config.yaml
head_dim: 128
vocab_size: 8192
norm_place: "pre"
bias: "qkv"
tie_embeddings: true
parallel_block: false
init_std_up: 0.0144
lr: 0.00511
decay_fraction: 0.578
dataset: "wikipedia_en"
Each number is 128 + 32 x the weight over its row's rms, rounded and kept within 0 to 255. Layers, rows and columns count from 0. Numbers have three digits each. The size before them is the row's rms in percent of the matrix's.

# down: layer 2 MLP down (transposed), 1536x384, rms 0.149, rows 1463-1494, columns 192-287
# up: layer 2 MLP up, 1536x384, rms 0.186, rows 1464-1495, columns 192-287
down1463 069:102119118106176157137124099129177113107141145124102127092158141156212135178072138154078112129068143196174135109198168107090104244133109121123136074162123109107116118121136120103151123159124112161153157202141137161131121131102114129085128092110180155163122165152134132146135129136155163176
up1464 105:122144105154080124158186146106148167123143107106107137110091128155055181114117091069134138163189096114174107149082100064147148121117161157136124138153170125172182100166102077155145078154154131141079100137089125137146177133141111158144093147133125083154056151100107103196143136075167094132
down1464 098:141139152063147122128149093109101132083136124143123111145115110101114155218123121097136108144144146132178153163161065124137095109169174159095095153165130100108196129141096149150110145175101083147137095172158181106094126104162131127181219085124085117136180128071125122196101144154150104157
up1465 106:092135163159146152126156045092137155197099126140140145136112139185188120112150119111129155136103142104106104162102087142106151138204150132108121183146168119169171121116103079133097099133145069135141108145176143130115139082056106144134108111165116148175062138105099120184135175140150130157
down1465 099:129145092112128113169189181117097116121146156179129122082068102069146111127143090148134122128151110106131104161093098063141096154094071120154155084172146081123148118131076135126088100172086154112138127122128109088134090102118158159175107135134135110100134138123053124126180161178145118089
up1466 082:169143096131138115126097089129128139108210129119120128128056081106194114140152154110107143144134076119128122145109154082121151121036118102123157127116161143099108156114148154151124136119171112151133091157176127085155138083162165174126198131090192149123168132092114116129162076113125127163
down1466 088:090135157115160182152111106159142136105131143127113168172166127145145135169113140134186130167099169128131119168181122172101121130138132113112139066128146141160087128123120144100086120204132097135124094119074140133136100141154139060075111169143106077184156129079104089164139110095092125090
up1467 105:121170080165149109143104158127103088076097157123174141117101088190126131146092172115155116137123106150158129077103187144155093176123114127167143092087147122151086162167107168147099119085135115164159133114147064157148056127157095121055133079157202163120182074174089123178201091131095152098
down1467 109:112141108125139157107121152127174133092059074102097106105074120124100083112097101121134112134068161162127136114184143120098073153119132113126105137154186139109116121090119142129129183108152134165093113094175138118142075144143131170106144184139121178161139096144117115131128137061098105084
up1468 101:134171135102126108116083166139144125115126149113076119156100161135094101118111130167147156163166114129078140156124111118111148148136114185126116111116160190090119169129110116177118176156104132148087165130121163152178144120149114163170172131119165132089184117107115169142096065145117123156
down1468 102:096098155174151189100109109162132091166156120113126110156102147160151141140127085118130116147059139173084136122118111079122097128138084130096162144150156132194175166128129184145135107116208136155117096195093105086127159100106132140099135137129149085136164159132116049090120161096155149101
up1469 100:130141153107091151109126160124160121137108167191116116126123109134145152135096139126080158181153107181140113112139051129148129075153099130120145118117123143110112116107105117110083131116072132135133084135166139227094105127136125112109162138054142112096142137132152161147169132063090119136
down1469 103:150128131128162149148090125131132124123092226118184117154085165085137094153077097119152129178159067125186101161129101147122101074173197114074101087159130121064122117144117175174119143155121069087098171086120150114145155142123115126149134106117079108059111132127150107124140202089125070197
up1470 097:156128117163131100187085125095149124145097127157126121097093124167164138139130143103128134103144135154193160112159122135087136106159077168105212131155067105121116155198105104118130093071098159034059068082145097143145081098147104193111119104135122153125108125107148183146180138125183096114
down1470 096:097164070130143140187137153164105175052139175146087182101158143111116125124167164170129120184098111083120126137161101067115101088123135131140128129162190151070141113168159085116133115190111109162205099134170160141108164055151163082109085068094152180093142110143140038175146158162103122102
up1471 097:133150158116153114128166109115117117131169104163161146153154114122101159079095180120180068075130158138160121184116113098139115155050100198124186158143175139095158142130075130090083163117089142100138153104148161168123138075171074144075151123094188122132140031070151108166170146176114154146
down1471 108:124093107184081144140183126103111050123098094161130166082137178090109117153075134119139137112153104146124082152112147133092102178169110144169155169135081122114112134127143104146120118145088171131120139141161082101118133120160112102115115149110125086120090148098051128118074113163132074096
up1472 111:152061046087131182086153184117121183119155044101097155152162155150151068103161093114165155082134169153053200123139126191137129084114125198119141129074104132170136083160094096116095054095180149088165104108142135140111105105078133169172143132107148155190121156171113131114119113170148130101
down1472 098:128108120063152093080110170095174113145086094118162177134128154121129053137148119160125152101134124170127137168157138065117107141122178135124090118180080101135084140162128119112089158147181172098179193059161149150074111105143123140138092110188162094172155125122122132109078129157175186094
up1473 141:118098163168164138141095071131135212117150104105126124171112166140210041101129139134184207090135117064089111107082131071141215113138146119148140172131145149133149087150123078137135077080190166152147056114107087166111112136091084135135121091138144148111158110122108122151152117143114112167
down1473 138:116109061169164092038132056153104181129136140104170080144138145128195130123094211118179139164122152072151072138139114145103087109166140154105123146173138140083137070174195067140122110155190148161163152145135076170101139122142134092134073131156131203134157137110201076186148109147157115103
up1474 096:153130087154151148143097092113123129160125192122119142132123114131153121158143102130145125135111143157099089154088138150155097147095106091163120125156141149159181152115131112128124118089094134085123151142156085115125101125193137179127112139136088088137072121161087167119040139123152133122
down1474 091:127155088175161143097219126122108117138174181106122156094123099121110216146126160150148122151085137080104118142129153158067086141104127155105105148188114124139147152077135093073111152150112125157101204127139093104129118167170124119158113113083053108111114099165158112124126175111122144146
up1475 087:140123118151094173100159183161136128165137094110165146099109183154109182088083142103129175135165138133073185121122112074158196144085078161113101138115114077086130123123079147168103128061119157170117136094229116097115134164097148176131112126093124075127094095135086149146122122090108169103
down1475 086:120151132158116117129150121108090146089172071127120162158096099143153066156162163147128109143154124090150136117178145127118111141151220169106088160135146065181117127105176120119104122165114120164085210151132152065104103103125137089141117126162088081154135153184163122119098138171209086138
up1476 103:147143128172139182200149134174076144188109124130148104153083105137129117178111112126150131108150051199165116155146141122158161131140084119093110143087125129108077059140125158162143122160166186144135158176158163167111126129173150115110047087105180117092172117084112177093143117121084136140
down1476 099:114058132156148100164165127128134095129119145145182116123127117051132149135181141164185141102131175065161133131145178126158098171059140126132147142142104165119117135101125118117114151095073127090126120116147124140132156047112078126134174166190138144153141134099097093095179152096123100181
up1477 099:125156109101051144095121105089139172128092107083095125154098179103109155078162107104100183060128150109149170090154130091087152096162145155111089157102115156051171125059132086131115111128141103126137172157115052122140128128170131160119162113075146083111124061148128089135101124070137201142
down1477 095:108105116083120094117179042102121174137145128135165171175097132144171172120147130129197130112142090076134153130121132131138167151068101166100192099207137085143174125132183032138087132132163186108064108132101124137145148163002147125123163121140103164103130090131117119127121126158149090173
up1478 072:156113191141116109106132119093151105123071095152126145074163145136139086099125145096106177130107144148122118176131136145068104138134107099082107091158085162136111088098151138143131141174158090098096161141141139135152179167161082169053087227182133080163117085165140142172174111103076105110
down1478 083:096151112138177042158158108138118167141168102101121153114151210096117165136113076184112139098151151100147115047126159113145087106105142115118153156168128130098115107174060127157111109141125182112149124108128083103095138171110119089171123045111101151089139171129190084117130105106154101135
up1479 103:114142147086126125119154175127158133134089071134178081095194094127144116162100129092197098149158185226137111097054195081164122083150118146124103167129131197128149082113083088069101146199125120090140139132100152163114154071131106086112088063134127082108158116099117145145067168094097121182
down1479 098:133149123165126123111171184168053111158104139146137091111106153073154128130182152175120100158185104164128125129135152121088125100102142093153115116102060181114113222111092116128130191123158197069116133106173076156154123105145116105156197114120117115171137204134124162142190186129094151147
up1480 092:157149132128099151166128091122142113168085164142116136122142068124152139108127146139148131185152132141108105072118085163117124118184151112159158120070101143105157110118091129112152072096143158087087083164111081088130122130110138166154112118129146095125150168110133133118116165126151107132
down1480 090:134145081117117054107126110096140150076156086152185101173119173149133142118172074170098053087175084113127107137174189194152145091100169110123135159128170100195094084169146097119088072111100150166119108113125123102157072107165098109136135182102174185172106190111087091121086087099148091159
up1481 101:152151094199122126118144056123142172105096129173128143125137116122120146099129152119163096125113171083106109104130151150156135121158144157096117064108185145115167119081099089145062130083142159149138088163069129067149120084158160098143148164136130118110119128166097119183120130119151137128
down1481 097:099142194158140132147155109092121186100079094092144132135113173130195125128134177110159148129120138151152093191173141130128151097070169095124115131115121108128129106080158119123181197140085097187184101110147112112107123125080147171133138031118175184060117118157166102141122162167171147149
up1482 097:138077112165161134078141189121106048144068100196046155149143169078166127126102126097157139197151105166078114060109101167158080132167140147080151170098112143093182120111125097141110128100146095122131121153164095146183075120153121148095158134081113165077108138126118122090095146135141116135
down1482 095:192126091162137111117159153142175135154150160139120139101157109148123179151116164124103118135100089131165115143136068113080097110135118166139176144163076129152217086224136071141119153150126181154171163133127092125131140155150087101162086081187055092102138077136086124056133127110150118131
up1483 103:201084159071150103118133184093178131078089124127173089195145132111114104120131153101111140119155144151130129180104174118144129122172148172114172112158146142117128154153159108171121072130125104133093155118172117152088072109168183131104145138132175137125178057168117157094129139103180157104
down1483 115:139063107104114137090125109113128156180136151084127098104128125132136136115087125077109098114140084167158117152074159119150133141152137100102212100141096131111122102152120121135140074070198080121136132119144089130132099185125147136148138143110173142125182061079099126078138107089132125142
up1484 099:062187130090113171165157140144166172134102094106087147140110156171125096139120126136145141123064081126090128117119186150155124169183108135159156155109190121116147192119088109071113143123142215141157128110097106152166121119140125149196101160119130140089089158091153099152139101132136179165
down1484 092:106138132107162109170137127150049098138104093089099135130120135116117132131186176104083124151117168118176127155154114148141174150142114101115158106121140162090075121086111076166127151119153104080137162150165131098124163162130073170126053123081155125135097159181207135148087119169125139186
up1485 102:160119157206100120152143132164139132130140185154101162163094092180135132156133129161100106113101131114132100094113115153124151142091138143106113121129113131174081126093156148084110098123114164103074170155110119090124170088106120167117163074075094089127170098156166182089097116049141141111
down1485 089:117146168151141082144191181087170167114141128105112157121160129147105097122096135115167106193143084104113121107119138100134093155089182110116082105139140182131139183192141175134153151105161152165162158130118156096143145092139107052070104180130117136133244142166076175158119143135123161108
up1486 102:168111038091156113132126117090125155130133126072130179176088113180142112176097164091134153058172113122163192120153107119132139091162197134128117077127103088126165110160073130170159118085177082185130135101141204129175124155092106164166179118111158110078139118136136172132116085114157103137
down1486 091:090040185149145143140149163108087132120097158125133143130149163103159079125133094171180199143132133123146152144148181173201108146146125165136132113136121125098105097117129129114151178156075109137169139148155108069112142151075120105146092104131110101073164106164148131160091118176123143195
up1487 091:103110141082111072135087088116119119134137143158089165143127086115134127113121098139163068140158207115090091140089075183152178173180150116133127114027109103083104177163078156109160107114088151192138144190152070127133209143152044143146161132167122043186142166114183116140120125098130147145
down1487 081:107087112107144175083122075096174145129149140122127129111139092136120091148122098127103065154099118072159101114127129062137123154137135176118110123130159140132135106165128115122147117110178134145101122131104153114111120140151169126111088094079091119073037175184093163088103157099123142174
up1488 097:126096143164129126049163179089126183117149111174136170153170125145151104111126106146103133136098113123081189101144040133107090105126062127149151181092127135176142125133110176081129119120113164138137079104096150132129134120172097156105167161126124105154070129161151150097166124124080141182
down1488 098:083134117100135152100102119126096142124123127101122140073082164090111199088069207127076128149138196180145118089088188151129153135077102136147135105116148172163054129123086162129064110128137112122094117136134138156161156101126140149129163052138117123156106149187172099143107112120159062125
up1489 075:114109087116154114141145137116128107078129103129109124129103090107137121147126186123158138173160165112084099220114106143168142146088088092171114177106094096033098133061115049099145111110130131137092190173162083067143133130098061165161175136152113135136100154150175137107106191084097208113
down1489 094:174100153130160101146117139145152069107144108139129130153156143103159122032135060148143168074098124139164128147126108124107079127185161157151140141135173123188168104132126192113140169073163119092133118147099165070109050150100142159058087157097161117108123139089063146191109115181083124127
up1490 085:120114161168091141078118120107147136096168116127139083102099121088131158121126074082115110118110143081168092167198128120131085118187115114103199097120142147124141139104127148090133130127187140152178147086105135077131163055119146098174100150189172157132193170136140061170148157153091159161
down1490 093:134170091198156136134121102111146107153127159125160172097119086105135105083158184150185138123145138168123131119139152133148157126097203110114102102131094127184151107095143140104104124071173099151118101206127147131118091148128054144175094146109139083176084131078146119123122159081209156180
up1491 114:099100134136142101086107136130133126071150096135082149125144096151154073107052113086121152113156145125115090081141123152143100129105140149161143079178173094127117179144131132100143138122109105139120119123148169081126094111169144121131182133106156107084119161102133152121117131140151089093
down1491 110:113135173131132127144105134124146161102099082100124172164137112108096132112144136141084077098127177098140110131086055100097075095164084153113210139184121075129112180150109162139109146129105127089128137179166107126146174120133106135078124162174103165105153154098114120180121097071061108136
up1492 098:137147175087082070119147109071158125127131131144162186099147121162072119159190132112119130130132133132137055160144143115161111128141070159098082134080071116034069135099133116074198147111144143136077106140121154111146113106140167200154180131160156143171152231103130095149117173122152151124
down1492 098:085105206123132145150136146106144156158171163110113176127190131166162151149097105166135121107134162161182183113094115108173132110203088099131084110163118149133119109090096141111128155109098155119169118164137213117143100118138149122138090100114116110123118188083071100107130124131086108099
up1493 093:138122123110100160110130122132125115129152184116141130157067163095177147107109135161173186123119179066157119178179121119126096097166138181090130122102094149130081132106099146145062131111118165128120163105078126168117117119139136179138141137085141135126111152144076153105061106117068168121
down1493 090:110165123122112111039124124078141179152181139167099052134130114127145204132134143125134102142141147120122157112145129138100129106118149147144121130154146207070084132125139130150177174129132112088157086155097141092129152137145116053166105061161065173162103149073163113102136120080145127114
up1494 112:084101190216061139159148200085107128113114105125117108130150078118156108162103172118142134120158095104118128109097127148148154088083191182184118092148094146132169095155149088131175076124139121155111084082143107143151149138129131124134098122084139157180102132075164126109097136075127118101
down1494 099:093115155129147146076123162119101160112148103112100108107087138115132081095084120104199115126138089112154118092120131083143168076129165122110127097168121132087136158129144144053132145105124126148137152132150042069090155116135112101097087123173151160141105177138126090113123101135123152154
up1495 099:165062116103129179128121100080122108181109107146131107121114161102129148110102203142194165084108130123117208113116117112143148093127093044089088121174114037191086154166106117151066081095126164100111125119108150154143115143087111117116130174115134109136127131147134106105127156114183131155